config.yaml
hidden_size: 576
num_attention_heads: 9
hidden_act: "swiglu"
norm_eps: 1e-05
positions: "rope"
attn_scale: 0.125
tie_word_embeddings: false
init_std_o: 0.0301
learning_rate: 0.00987
weight_decay: 0.0
lr_head: 0.00634
max_grad_norm: 1.0
decay_fraction: 1.0
max_steps: 4520
Each number is 128 + 32 x the weight over its row's rms, rounded and kept within 0 to 255. Layers, rows and columns count from 0. Numbers have three digits each. The size before them is the row's rms in percent of the matrix's.

# layer 18 MLP down (transposed), 2304x576, rms 0.0347, rows 1468-1516, columns 192-287
094:068076161095115143140111141099116115141056145116150086091104097128169107079162115161130155153151098141186100122171159118145180163119107124112128171069125142070102158148125111136150129193111128122104119091193136124053140144160106138095163166125126086145140123096101145071163179170121125060
102:132157150118122109176113128101176202150133128090117162124191142176130179103154159095084069139099102167107088151124133056123140104096110091142155133113160160105163133107169065184152119067067074122114138149152085210143178077104107188188137163143140121144084130091162099140050125168112127085
099:103114120156197121088107153164127173143112110109125158118127127099198134153110100164145106135106118134079197217127118132118109171126159096104113076161124115084202148109111126170056115083155123107116094125072156156135150084016078150119153134124158092163167153147095120067150151144143162100
099:185105117137162146155157059052169073107100090127106100134097113037165057175173104207143126147148120156064117134137111136140095134090178079110176117152165086113099128129116142154113110147123128189184151106097191105110105149122141127136060115119128186093141135118096140130153124113118153119
102:066154137145147209128088229145085117088107150138103125071125146114142195146152133133117118130100192129064137136113127192147142100165165119148151096073110095092101134112107099134180116119121124156105145139139081080180111168087137082147087155184152092102141174088165090128067148093157144115
104:144154105081130146159106120130139095178087118118155148101146094104133138132145117100144100184170131159176142174144091163141102129120156087115143130128151149167128124121135159201166125108145067121146066131090119143150095181091123091182171143120097097114152040080108122118156106072131143117
101:124154147144128123112130104138090090082043125115098172118118117106112138125143097094091100170155082181131084170137168127145089189121100069114138131098090129157162148175115144144126139158201129118093097096136099188144114099139111083145107084142117091109156146110110134100081139073116162162
103:122151104109084157125090195124119141077116116115158133145129108111151118146086068122134109086130124151100089104137089129151062060189125119097109102155150164086145186189163085120136173126107100176069133157149151136165123091094165120102144119101098133075136059176165114178119091123116132076
099:156084117093139109089112098131164143090080119104173068123071137166137140197166103112130100128157126148098086064133199195063112074108133138147116137142144105148119177167102135118127148096141105120163109167138122107108173104109101114142112152084111136095092179175146131139190118098122053135
098:172129138093129109090090133106151102154159108161143090112102105157106124123171125150187111119122144105088099147141112157160204118151084176127106180038088104102120158157120135028082138200058156122154139212138131194124158120176131141110154090146129107107103127138137116144121070110141125102
099:158103149188165102118105109125122144107145111093141117133158082123176143086121140131133110115123119165131141111109169174131141117105134145168168165142150167093115097157139137097109112116143126102096059134169176032128132105097149130153116147139158104123040109157143090094152132091200091090
098:220101161173118180127131128111132147100122152111096062112139107134119176179135171138116144140126113153065088115081108138168151138113129156100138160119165134175158132114122133145120139130108150105157148097130100101135144057122127133117072113111092107103111136092025082113148087136064166209
104:070144133112117132161113107109218124144146154096075100132072105119140103110103130171126115122093076134099125130141125119063134159137167119196131112156178185159110124136147081145059065119128138121137112187140090085095136132148099149110080174098132085121104086101122148088134115130110127094
102:195102082134127116116136133136061113166143113139161091116188115119157111141177162114053160177171103113086068108115135111145153146152168157150135145131115135130080139149108160113160123182143117104131171207141168141123122080105139123080189160109120108134093132120101094175171085145172110083
111:124131093126075102196139126151178165093125111147148092106255105158157158175170176157145103090106122118123126142157127129125000126126146157158124162122152105091159111123109106194158160151121090132112134168151155097093130148091152108161190116151121109170144092160137115108112159104161119153
098:090072165116083139157140141165076121098176080111106141128134109212119062128116124217103180163104120091155118131037128153088131097120110166132097187099098165137135161185115091098151141144135116112139121164176161149147141055095145117076121097198142086163136148124081168115141167155166084126
104:163164105114141224106127167135107200160152168089110137089096144126144138089140126079128153107148093130143140127157075101080097193144129117123163126126137077130150144149093131132086143146080139104129120129060086078206145158148144069196136145195095131186095100207102097209176098083168131080
097:148128164087179132146105126114177107078121174125216136100108123084136128121133130141223167100094137114129144073160148136149117171107130146159101154071175054167123141146109149154162179149157098119150135079103135113156111086120162093123151083117084182117133111135135125132123154119126108116
096:112103119114118136071153124103155121092126101183165126133097099172149147147129140184118130139124120100084130101127102135147120146183066157113122193116132077137093165109134091095151101062163110109116139121122055135194145149143124146169099090147161164081123132106105089143145152169127184106
101:169119106141136124182182146111132105131113104134104157119137146122188093160130095176170112175116150127133158068144213144098174126110095153054159078071066108157140110095167077112123062187068123129132119146145142123134107140143125095151087114119156131071119158125158087109128095130176150137
102:154153102101123100098120125121166124186132146151099154137119109138113134129063096039143139160128115116094105090078107123180161101182225111155046141121128132142111167115118116172130077224117096172130152168141163150081085141115108164148058119153130140149161126092118134126139145164058125081
098:093134086132127144130123099186112191136155101129145083125169118210142138172153146169140134112098037160104108115150169156100146127212134150132129135096088121104093143110167183098163145119073107174135132114131141199105134171122149100136089164070166101130067169132113146115107107131097107165
099:113137046103084135111157104132167156148176149109111151122099122178076107145174119155075099130147140108129129136140103121176097149131130161216116143122095141106096126142134137184147112124146108168105144124146094133127117157087124122086190120051115144187125104080144167090084100096155113051
117:118129111127126115152130077116097139117081124112105129128110155107184073155084091128158175038151122159138142128112159072110092093107139156148129081134101093096117154159135156162181107127072029163147216107158176180068154122172134154105143179066169091110141119104111116103166129087113183111
101:152091125150123174117161099069110161160127124163192134139169135093105159103120183144145108171124110117123088100122158115093092197178110175106160180171116109101098127110114133126127140098124156127061116153143165166126083174162115162178082165120112132060108166154140137101091149070153065103
100:154125110096118138049154130114151118131108141150118114154129127179095161044119133136132067198147124107068164092152096090104156107130094078088114104107169137095101135108128087141123084183133154078143123123127038098127139130163088132132073113128055046187150153158143081090178125102107065090
099:090075151173143079171132180101096112082109131151122088106131173148083109138171107162133119117142148114124129087120145094120063144114200114176199100111181116123149080148193163132128124141117135137179171127158127116175085165160140159126170122074203126166104123062195163113108164123104100126
099:188061190086158131157089106122179109123198100126095104127146101087090112127080099128126189097099081124141128145103099092190092125112094102117129153163143099149132072174142149156169056081147139195140146115149116141193101071125120101143147151178132125153114123119067141093095112139128084086
096:114191119187102140134163161103117111130161139153123079115160101149145058131126118050075101134094145086186135185170102149115168142096138159113080119068163087137161030167119151156151103125077151071125114143133132138095133160151112056154139119128147177113157150104152102150086169111156111124
099:126138157142140113098140150183119115166122166170134140160130133153137106085136190201141087082120116114134134103117116072186172105113069143138069153153144128127116119117118082116159184121123148132141175137143151083075091180142107086156097148163134118124116096076112144144107087200075148159
100:115150162098120158111105058187202096167142091111106192101125160095162155103111136172159071147051117143145097172107119123066134048095116088154084104092119124117110144138129133112136130150090088110125118172168070084176117086146178140092152155092116153122090135132144153083146108166146182114
094:112159114163148123097094108155168172113139064126128156156087086101091097106055097144195196115148069171104129063160100155130090089108159168109121024159120117166182137177126098142104107163048126129130148116133136152129149098122053177108167071108194171153112112140153181120136132100087094119
099:158198192135059068091130142148171151085098092111154116099155176103117118170154132158109171126086104141113123139143088081157107072163115146134200114152143135069141131171146087143141163133075110162160130126203124131097086165115130123148136144095153169129097156130123120176137121166177082170
097:122117189142165113181159085181104145111135147135141115112187130060108147128090141132156093119174091124136123128150128140059160103137093114151094134086104174113157133111112106128104126136139143116139132159145111180089146146136116124095133107108069121112147145116163090056147131119117112084
099:140138148159182104142149122175082095132165149138080112043077200116151141084129119122110168125087082146144169108119130140139151116191112136189159090168130104105183131172104167132095094117127121083128162171125099130120086103154193140116172141168147159128134122086133115145030144115182076172
097:145119105152129110137169155085099107129122128206168100096084074097095165112126152127126105196088129118152064192142149137147145138163101106116101154134158117167121126127171165149102041055165149119069084155116161156145121115133113099097088103091184148122089026133111120135109118072113146088
103:160145099122148129161134129139092131120134174089115062135125082201134131130120049099116135117140120105121198126089094186033115123140122092120108124157135093115179095159105116105115105159107088159120133092143149103099159161173171165103124109122155211142159128149102109131099184110139090163
101:146119100111158145073108148129161123142160109145173118100155183141064073116127083129078154089135208117131144116136149160128073167091118099158162174123168139082143077144131164125158128100096092144122087161148139159145141180130125087149126169128122114134137077142161110158105119154153160096
102:132138148157141127136175081135101139188123058122110211121086112132149118157140153114080102081123124085145055060088121112109125106134149161077132176132111073185111115095129125121161140134067148118110181125133164118107134121147122165132184078128128109101118150129177141144181131164125158184
096:108098135172132147132143077144126084122172114164146118125073148210109132155103118142131105151132121109063092063152159129124144135130078108079116135147076092127121131108130167122097143094210141094117143133135141130129202126150136071157204093187169155141161155179153122152107124152135094093
100:089094126165129103143153129104150148118140151178081106137116127111171078184181099136139148161118120169202151143152092159161133100121110188172090094102128130170129153106167139151140122132150130086160092159142121212069135106098138154163135117176188119184130141108117156129155185111166149133
096:177084142131109131130169172145141133082151170135078116077128127070121130136094115152124113122070196117130186086178125116138085188100093075163099090086123130189103112132119137122110204104166139128171176144211184142131202137155089105170144158109094109103152099105117147133127109145154181150
102:132083142181085064159097128111119148127084131134080117076121196147145143098102133150095114138121146130174131136134090182074152114126122110149130162121121111190119051145101102142108177181087190181172128118111121099095116091136120099137117126135124158139090140098206157198152146099179145155
100:131145126070108125106131117092143103153119113106096123118131184145155094142245153123099157096137114122120111133144075051137087062152118140113168141121119151108150041146180121087150128091155160088112188095088092096150169086188110115146108135079075112111102127137173144170139144122156151180
099:133173080074126186065090129069088134110139148123115135112097126181178098169078101112111083132062158106133060119164146120097113163148138129120117134120111128096166090105104102127111128121187126127189148135089125168136117110167168133097136125157108069140175183172151170096100175157163113086
100:148125123129174168127116110081148146115138153137143100086084155181116142086120165165114181127163114112132172072104058097117136133159119184156138156084131131179151131152106147109119136100109100136111078066097117063152106117129104085151155129096150103172123181136128146079119197135140130142
098:142078164116141159151137158104085179146124168124144166123180097090155141129129105127100126120182132169151136120141112192112146201163095145122098090154137141174140150187128153123153080137174055105059156117109169139152106142110118123105146142103139117078133116141120125121160160139142146174
102:127127121154154161136125073172113147153126160100091146094112074142159071150144106138099163142129105132066120156160131150085100115146075143118121113030146147136070153142110188127108144155131152112134065138051143154079114177112115138114156168144133145111060159139117124147110191081138144113
102:156112116123127101084140117134155144098172168150155117116097155154208094116164159167123175171096184128180103176154149124103108134073114105103141119145128192141126110137139156139127156122129142093118097113105084141164081140205144126127218093142124073159134122098176157152107162123130131137
# layer 18 MLP gate, 2304x576, rms 0.0347, rows 1469-1516, columns 192-287
102:179074156098185114127127126146148148176130081164144129119092152095048116088148155168168153128144108078093127120129149103169120075050162125152137082129079083112145156110156106137093164088110134149146116117085120117175125133143117086180132146128095172097083132187171107192141117170131161158
101:106077106147110131118163161104170095175127109092105165105068166108172200139139103106097177157123048131139161173156093168157146113108129119112119157112102152170063164115137103145115111131088155167120148084165108108107198130093096143116108098015132137164085113186118130187178110097141110096
094:131156098138139158138117082065136156134184085170161058122129194120178105166140102128104104184074074105135079132104159190169139080138138142110115102140151098115144166054133143121065108185134126179143092123104121162110124124126140117102145108148169203071145183138069112138158181116185178183
102:106174109108061102150167102127152081125098139134159148114069122121132167057145158088149140116070119132064131136092143178099130150220122121092052114132199120087149144110089107069132144146155168167089141125133144157077158131178110107204183144035116093068133152164140158153133130096141165121
102:124105078163103129066148114151150099117174168157207144164094147146086155091160089134142116135155132185071169185170175163104096137137101114084104172150137136096150126118140142121131085147121137145138159191149117181168104124183137160150112160122078162166152154061054122143196145115179071211
096:102127090094080176128164129128109044117119109089114159130141186096085111127140112115096174091119065125128119088149129118141120138139134117098142133100156190139181100134153095120150080088106138122169117091089151110120184162124110153052133127155089181103090134075143130159154072105151163134
105:125127167130095126208098128144128163168126101208144138084125117098109119107140121110146164185134121120130137149132137148116097177123117106101125120159148155094088151130119107123102135103134113128141106128104114150079089178152149102100107124069212201129108089118111125109117161155125164129
091:132131111131123143111167148111197073199137104117157110157178173129157135140094151121184161122097109153119137173152133112138056146096049094081127170103101143178206109146116110124135093099118162122125162173127136144110126126129158130053108046141169162151126078084107173080123083183087178129
099:129110225095095137131145098122132149158123082097096116106087128172113126140085153075160130083109100129163096189099123134129180154149152104099176139096138182079141126130144132169149164164092148107144147112080137114135114102123111149096087132102164100117183169089179141104114124098082137121
097:204118140098151128105117177107140108145101124114095130129154215120118158135098093105086111136087119109112133056150160069182138151151084198078164170119097104084119087152137184119154091144116130145077153109115109136089154139136120134188181137144127146180136078133096139189156123087047127132
093:130100138093112104113110098102176168067093137124151139119170082189137111074096172101076158144143132119142118107150187080131168168175157100102145150096117188173128101160141185127061150147138084140126149118211129124139160146135036142137105126093141138129142063163146111172136142078161132117
105:106132119144110121115148111094095167097161148213194198127185099128075196155154121166128140157149172181126126149112169157126034112088122172086114144142144135135142073126173121142169086162092127155181041132081155125108125132159125114119195117115139122093170176146123077119119141051108121145
103:147189133095105115132141101153104118096102127152124082171134127106114136100206135111203079189129156130144128114131084119102108131112102158159166157167173111137165118112187082138105127088105165140144164161139111167140134100171098137066071160089106176183145089110079129173101198139114072100
161:142132091108091084171119119107157168148114113181131101123192121203154154185139125134155091089087098096144153177169088117156057156148101179181161198153117079067194138112112095175139159155150122135091148181127147117093146153077149103168223106097130127143167119153153087130071181128153137158
099:143113132116149059158137163206101150109121108132097194088148085169103153081075094153092160155112096120120165143117091153173100169149124173079223155135088150067199149091122119171127136051126177155106136129135178131129138105165105131150136120150151061093079104164183070124112171175141120154
102:149118202166121138135180152149115074140137140166171129133179125167169164172164105184183147116142153109137136174125119068082165147157126117040110079141122114156118154108160090138146144173131173135143098142151119160152098140104151052057107112169119105064142129097122159158095115132124116182
098:118086138130160093151167132132121124132143151096153138166178127075124156177122156154127148193101142123115104197141143140157118177144134164184167100168162169142142180194113150094104167108122139139169177093080139090217150163151110157172081144136191114141082084114062128149120157121130124145
098:145127173179114083110162111081070121119091090132154105154108116131143121136167152126094129122108112170177166122168141112118141084153139136118119162165181149089130091185121140156172109140067097125116155172153119103071083092133142094175122160151073140166071108067064108100158101168099116144
101:110106122080111218161100136136100113131164146180134077106159101093137045112137078170158150123173137081173095129080127111125149159135154116175125129127101138183074078121172168198133169163083079133125134097185202149102079136159117132150125120157161141163155108165180094147059136102133118108
103:193139061100148178073112147175147118131146133129140164027134186180165109106122140199145151109099106103166065112168122092162117153176148127157137127114132146129141123115149079155098156186139115121057153211127051096133133124184104144110179140122177097118117095146127092134039126107133074156
097:087118117081170138123064112117124108199145092102144110106138140122094164096116142116119156080123087131107106168090123136117087163134215118116129135069185156117103096130081104126159106177106141115095214161147139086070165096168128174129101112138114094150085177152167121073114104118154138144
099:110153127121101125101123126162100082128159142104167153132140079128164110133121150138086141167151131095117133140116096101158070072151100084046104064124110141139145084121139168159144102153137115145143137202118066156128104141123132161159135107125155131150149127140176102119185097158114106145
120:109151109126150122063181163150128095116139124115157136121063098158085163127160139131142122099156170124089141138131109169156130085180132067119081214113140126145163146067117113124088122172169187163120104105155044139114117131150133136140139104215074127154116095106112110148124164128153107164
100:121077178141143153113112125140108149110194144137110121100116119101115084119085126118116101087137136143192104178049141070121078107129149104127173123102163181082111140117119147160103142135104151112103120114168130106179186162161086119086132142093167134146106112085158106198136140115042189184
106:132132101133130158167142106159146137125100163119165065082120113231165121085124121159164103132160117146094170146137114137136135118170134102139093156183152084107120172146195082132101117115140136132152131089161097145140126127169149125165028150096127130160153159145110153099095172136181126182
102:133162120129137136108070079129089127138098192114121111080096120138150147138124173147128148121094182115133127137079121133134092108167108100101113129153090090139103126121146095167086075119155104176102100103098131175066148162165117094111075145145107122154129146142114142123092119128123112102
101:127142130133132161113124105215114145101162143111121118174154128100085130172125175134194160110116180113054134119104182129054118109111115152193188142155089149157157142140171167082162124100076127134084131162142076177089116076121192126109124139128169146116107155155164125090129128096080120140
093:130110196123136110118159163116126131101150163133116190162108111101085099170088112091116110151100103115068137152108141113128161159138103138131124122098183074091156202087138142040152165066126106173161116113104123133176210085135136097116165127181179117132124115137089140123095102106218113112
097:080055126077168120158104093123110127114187155179090139176113083145106110099144160132130156135114104113154076206105118130072142178126076123119128165144208155147082099167124174105136113113100097178130158124172125135166191146163141144140079095131104169138097156065113138169084075099139110132
100:113169129125082154137100153167119158116138144155082167110133078178132141089123220125160030107141144136218100140084111108171137117128159102112082144118179150139146148117170151156105194105154096099184117160120095149102137122143105158137091109111166132145136182127119081163148121145147110123
093:101080111108151149111096146131068100101123084102184121126087053096165111210135124113105161168189129179086151142151155100118172114140113133138142187156148148125239123157087156117131130125092093084100120113126153145151142142069190100116136083188107122067146137074122092121106126156088123123
096:117147111098135145152162136143130055141184105088080188100136172126149121152115120116118118171117103180120087126095101165113110118180079134146156093110184124169141100129130090138151165117184157117076172179083133138132194137147180080151169184145146120124116150101098146140207148095136127130
096:156122071117154096156103086147131070120152199167133160130091140083142115105135134102105146107124096190138122102093138165128119091090141160127124153178120166093140171142144089098095138117143133128162162111158155089132111153160114166084194170114181127162109119122170108182137135178132146145
098:131159156122178125161177155148132146155061090124121090109120168137148150122167113120133131088126140124144142074150234142076127159141117140151186174109144108183064111162095190152169152150121121135053141110114118170107115173126109149127142166109139108069129141147114162082104154143133134093
094:217154215108093078150097135121140082121164134108142153104121115108108189109149142109147145150181115146139117091128177116099117093149139118154136148088130136122187143155158132120122116117108163120157117108163084132101095060106135124112180119135136102116137178064115134146120100181134158164
104:168099092081150137126123116119167135070171067131188160190158150130087126159207113148159086093082102128150128113136085080148147104135161119055095076174146153151141118106126151120132128068094206106159163081076159087120107133104136148109096132142147100113071150057172114131158152187141141110
104:171119123187102083117183218162117125087087165114146173123151159113061109129169142106173127108159087161186067148110116109158135133127117134080130115101130102136103138090100141091078105149164129141195149124184141140129087151145148124130104110034156104087119074140101152166109165151087146114
097:128152148083120088155140141144178150096103140127105154125174131130121127138188126135122111152119158125148063139103148120164153099140143077131156129142135112183121102109130135126127143137105134120109139138133158145134115172126133073084107121166107134138117115111062111127122157095149154065
109:111073127134097104090145147137126138069189091143144099070122057127122152123114094114068152093115080073126110121158059126120148116133165105060116100170109156137120093170142066100146099046110152158072140168147111103158163127136061139169132156139086103171118173108113139084086130161123146117
096:086129131114076068091122148104179148110153124171097130118086152130127111166062103072202164089147100081131102118119100112129110086107117123125159142139124189160133165128113115106126137107133111157141079115097170111124162098092162099152121097148108164124119075136095142144116056137156128125
090:101163056133137110132163102120097109066114072121182114122139167084147146128102124109158155102189098139137129152115128084102110108107141080071142155159116108112171125084146144057154122115187089107079123182136154105093114107162134084046148126140133117134127123170112098181104101107201082150
100:169139111145131101109117137120092107102101105133130117033107115130092154121160156103139128105119127125132062096121154135105098184176136123114126133105151119096111122136126135147088175069134086115116148140110114079103091088125069169125170101134124117121135133102108131146166149193104168130
098:111114121152116126127092053121159106168090163081078081192075072081141081111134135069099099134142151169126116086160096111142123157129100085151112155138111057149107124170190143122107129100117151149165052108123148099136112113142157129160105143039109121117076094127154178133129113145152130101
105:145115142097135102064152128148104122133112169116109099168166098122123121116171186102133137135127133125151130126159069149120095157115143165142172144137148142078194172142119097100126165168131179111214170133124090101127132093112167122116120149136132094145190091150068168088141166115189115103
101:157078144156093093123166054147197180114102156153106100125121107140156145111178192137102110139109072170150091150125065128101115153160045111123141112188112188072098198127124111183096103139098106129122139064134121140139132130033113155161120153158036149119137141112126099105221180150128053137
090:064091156136068141116137178158118143154108187124136112134146141132189101126131107106127155111114154140141121144121118157123104163152119144135086106193181147123138107120169126104166100125062123091075136046120123124133107098111093185134113143149143141110111153112154113145152140100116106084
103:083122124142175084119170101140095116188121107134132149126093141094136192089190142174131107073111114127129137164120143144136082163156069115141152101110088115155118102174112135120130159128085149125155150078160122164121072113172077079088083148151127137095138125145125080130110132137139055161
094:123098104161110123093104146060132099095139106153138128101096127197159119086137185117108131098113183154107131086111147092177140156170212122136053081133088168169150168179122114144103203172162124114135079090144194163102127136125150153129151148123108151131185161137093172117095101084125138114
# layer 18 MLP up, 2304x576, rms 0.0347, rows 1469-1516, columns 192-287
102:124142132162123127090090154134093164121109145143104127058081071199161156083139172133099091136122092143158148119096143156117139175161166082147138166117158119103132119143097111108091163119127144143144109152196115110106126187184158162186132171145152108143176138090157144098093064135154122133
094:156112186083113139076134145177117109122134071122146137110143102160169143117132087166130110145104089089142028113189090079111146140107075166136134141143149164118194162151167144166096119135160136137161155105098159146128131182117074101149100136167161150109140177166096128117139082079113122129
097:194105096128139099164110114135156083065116096085121169109175146164170159114173122140112105128095144088126177151125116126126177126130165055074153149118121088077071143144088098123128170134096091140179166209129104033197151156118093132110128082140102157117114112168167099093131121189112100089
105:139175145163120084147171055119138070101088120160112097138104156092122155169082111144073108164190102169119130083198136148102080102105124197065107143143105122156172108111134091095169145143172104112120174144176132148136130122118112087115120106139098093092140174070113119135161132170093154144
098:145163157142129138082162098176109106142138156132129085135112116083142145089143190110121127122106117080134069170156148136122143157136081156093155109062154119112106090090101105082131146155110168129130117097126137146084113090167133057112130118104074095100152117118149113129177225062100111090
098:113111123161121160105130058115095154075120106205082077104155128103085145111086089114117143145104116098139152230121143147170185144111185164116197110098170197102147102110172105224145143090124102124157217148123079135178108163181085109144108140138123154130138176175135127122107115160204168110
102:110102131117125136084179121070146100105124090186082092072119175132071180131075139124112089115096107150103134127141139153086127132154122113047074127096049122182124119222137170169129131105104135110145132138159131075139118073134137091150150134108142117124104112103162130125090130084219132170
093:135054146097139046117152192127134205133081073122140170118066112171082118115156113119151119143067146099171129102180133159079144098125113118142115113094100104076114149110145112113134049122120124076147108134178080096113108121112075166132128135141114140146158164128205079130150099113138116144
095:182104162147138113153067105104149145138097117140143115159139126154127084095140122110124086099140132160129114135154086089125142106161073104158184098110055160108126192151106133083115099103158096131168128131080119133118123156188137161129117153095111114142089087069054147137195129065137135112
099:194088098074130096152128122093079143097147147115139186158194154155159146123098156111162113162165123224119144133100139160143133153139150078111083114125093136111136136107157175100149140158099134137092198025110132137154100138139134105165148153142091148102148151127116075106193163076081175130
095:102107156152135141143180181211104089138110157076130134135125201148152141131146132120134172163132144157079120164128155153107124129179205169123096118129127140070085088157107119109098156110178153155155112105087173063132128171129177178162164137109132059127131145098143178143128182164112163151
104:105144085081103216140115070098093154083197086089115010081125134145099124170095130153111151121098109121121109102101156094067077130124143141095166142162146088126125119124110042188116129136188163068105143132129115172095190126123128190114148130126158149102119193156159144144149139162165080056
097:149137163158085157137155146195132108133136094137104096106103117134120143111067094115052137114104150142104065114154077030183145121065049156132119133089144165087128149111121108100121118119098130110147128161140123140167117087110090137150175090161092182125163111103130163144143130135141112158
085:109132150142149147055120140054116138181062131129124184127071186067120051126125113116134152162121112074106178101135164161148255149152093119134152102124134134104142130120163112056112119128202127140103111127124074143139090150130110163066064124084182145127117132103145157167148146122119106178
100:149169126141098143115129123152160125129146093128063107120176097143137106131214091146155141167096126120137119154103099139086106136122146168152099134149098120123128125133134084111124122084078147149091083167136180144158063169102113155103106143104152085135089114157162083105161123110162119099
102:108135066105113123111172096099136150149176050094129145141127133111103088025157110124137127154108041144078114111185163133157119141212150147157133146204150128138140136161107131143208093092117085076130112085077129128091091137096101129133204125127114121089131098165066159096173163085172150157
099:135118095086177131141144114081164155087122106081179143131067130091098129113108141135122144110088089143119071136105113085156140106182115107113097126093149149124149187067136155100181107142090106164059129099085130086074088126106156183138123098155072133183115140125130131079183080147110105110
097:146122131075139113142120157092216099062142131156177091084101113100152184095083168142150135148110150122081105155154130207163113154108094103149117068110124121124145152127087142112095158131155109132120098108120133140214130170160101151122139172112180082100181199123182153074099118083178153124
096:126160094146081173105105150112082107060048156137157043103145099118139126094143138084125138134130164175082167103169108115088128200100152156075136153117023109149086086102202168180105119138129104079163145118141177145128173139120116160106101116159126123155097141126114126096112083158098149101
100:101155156167143092077089143101103104112164095111145141131117102121145143107192126126161192100152140180108105140148101121157129144149208113084126204103095132082145141065084100122153060111159062153192154194149143146127081137161162161097132115078130143110125092185105149162148121142166107187
096:154113117134149130151108188172063112185145114103085106161118136152075131131121126133108196078076148149119185186165167157119121108150117091149124147078178132126089110114121157146122143121155106144111106121135128116139150105140121148080179158118102117144124106137112136159143150125111075142
097:158082102143118124113138090101119123127093165074061157106101125129116122157191159072141082104121163141124065090112151084115115143164080195086167087109146099059074146136087064189136110124135158125131150183123135126128118112096145096137104081141142121179101130132106062109143121139142109126
114:098120123163135100151137183105142065130139063141128124155142121039165062129118077068120121119109157085142121124152173077158155163064132145111177023070069088138144137127138117131108144094138115112071133153105160197077176110120074137133078173075128128153119077143140123125158180106132109131
102:110142135139136173113130086128132145119089134120179103133123136151149156117102136068088137164117142165116190143120178108120124153205129151127144183176080116169137153146092206151084119163135133155163132103143173144113149149153164140126112128116148123099121143098101160144061101141149082139
106:126106062171115081117128060139154169126117104178137101177148100142093130132139144139074125188147112132135140128130134174076100098119177152093119137088145215155126059092056083207203123178066123127147131131123136093158140114097137167157116081074141142148121126201169111111112162100108082136
100:112158127106100132178151134128153087103184093172159070150187147093080186193121066113170157107141140132152171099121089123108136095097138165099163119177143113154128170085105146101183169134186157109103122157116149114180082116151178143119170086174137132075137105088109085134129107111096137140
100:156109087140147198146092168143144120084124153109168203196104105149126131097108173160117131121168173135059117092131073155122071117116131080142103075132109075117107151142113064079118121130117137114162127095129150130105169113138139178099105162147118173125160126100115114116118153124143162063
095:125152123135092143146118041182115121153119118156105076166127104129149099125138124206096124158147120139096097084159110086077140143130140148145112162107158142125157092124142163153130128150133118100133125125137152153080095154172154152178084127099116124073071164131129177058161134128054161151
096:094112127096139125136109145123109136124115160143117156117120148171100069132137154143149152161106118134124114132138102069130141118103105155106121125159152096141144140181125112093143137127082141096154176170109081177097159110136143216124096149111118170106139164076056124107092133138073077169
104:146155142141135062125176094132102169127177165079105131143136151168145095128150178128124174171108141140122083138123048127115129096123128112061075097186133064142168103093176118088094160135129072102136109129185092124159122110139053103189183082118142129106136156087171109126086144147140120140
096:197125103134138139195104039112180110127132154167118177170117160126190107129087104117093109104154129124099103108165100142110187147112189083108133128105150121188104076126126069121141176107161111201169176134122089188127147152110149156094163145123143058127162123073122095158129194109138139141
097:096087135167087159137097128085178116113125127161180068128147131113095024168132177126181141141173126148110101124147152122120186154175163148090138129133144142124082116110115083083087145131129145174169099125135184115089016152072095124138092116087109135094119189122117133068089162136146088080
098:108101111121142139095164079126138157096057147117094114122135113142181157091128083090108102110145091153098144125130108196133096103164081148138116116177131147040127142194141069103172092233128098151183167109163142116079072075127096147150130122146131117216123122147099098140142114078095103123
101:169073139163139148143126172111091122079120110113107120121209120109103093158087105088071146141156087078132160158098112116199172116156095140129119145106187141166176140138103190138171077108129071158136171133075107170135185094084138131139164183108123143144073144121135170148058129129163137144
090:135159163134090133161117129119120135154157178134162163176140076100125101089143144159122150154128129136149216091066177149158116096126089110158164139147229126152161124157132100106078150134137165162098134172112096124148088155122166135114103119135131155129146108132144102058123164090122151128
102:114076154104097140164159117108086131130112101156098117114154106181134152143154114152059156176126198115116105135112132131142119135142114137157140138173087151083100120124123129176140129165113131129085100148132118115039098200128178136078076112135128140162048120099166096169109142060089100165
100:143168106112135132102145099109172098127128054123125174133131099189104158113140145143148118151137178108081178148146185186114102140142189115143139078123128110135141141146150114101206106146174076198175141127108115130082198159200151146085118120073142149137068162147127080102152206118140114095
102:143105110133099132138154168136133135124147124144127126094089150152100192141112114097156109047149115061104087129182111117132200168114135070073146142096116107140042128116161120125119101136061135141119207123163184149174116119063130110191072137158085129161115141071170152116128097097176106137
109:137181100131213148178162114112110136185132159114097115134138155099101079072087098159177126161140191147141089053154148085163096121103105110142166158092166117102151110137113175167114166144130115096186091120133156184095134148118158118152162138083099154114173114173168130139137097152187136132
100:133146107138159144132093163120137172121092105087126084115102126090142159099111159097083097175147066131154125106127156079165155147102105102195131136159128165134133137089098090127168177126099112113082130143109148151053066100098140121091157136124103112095112153120159136093134190131105181086
091:171121060135144160091191133138055104116151161115104139171101188009160141170161149133100119089141076209113151131111126088066094071090138132157135129116160132095141129153101070097146129168125149102086146115137079137121090161122150137114143158069136072136107160124076121198145155114137166108
098:187106174148107135120112146149125132131152117200091204205093103163153144122166054137145044113137140138111185100107110131142166123137082140140124117105113166163145155168135115127089126151070166149132155141148111170142130198169153115097121156105126122170087134137172143139089081148147159135
094:113180110168104126076131112097083103117201105103132102115108126130074103157138127098076094099146137112104160114145111123182172131090144149126140096076130214119103087149117182147110116130150124116145114096094133049112153146101146154150112119137104066142046132130160105104069051122125149141
102:102167111148148177126160132072109092147182112123173117158142150097125112128141059093149136142134090186079126187144139132117132114148164078091137148088184084140107089123114100097089115115162147109131096139098111025088103149101153159096088113141125137147216138093104113017088132179177061121
102:126128119132119109204135122114102176178150148104130128126124083215079110097104205144155158101127127133168103143206126114142156091146105125133109188175133080185160116107149098150149139047087100113140160093123099181130168087134175148160199085143150142111149099155115115110151137178111142088
096:106161143092109142135084109163153072155129083138120123158107163116104153131068111079171172118124145162104137127125131140113070120174073140130127195114151123109134137133101125131104110096092040127081180067130064180130173139065089145155157123166138137203114129123148113144164107162137128117
102:134179151142100158081123109115182149133145131087180162158068180080134095110067151088113141175140167124074163121137170121120145124062148140134090146135135137141082111143146101105132095115190161106086105177125096144114115119123148102153129141132160176150071116153108167136166128116135111151
094:129157099145160091156192163110158163129063124125125143151123100082078132082099141127184142084141099141143088150163087092120127092064144117140111177123106145115110057098139089182122143133140110146149091230096139113139128111132115137158085113125148114052087102096107090129170114203144157103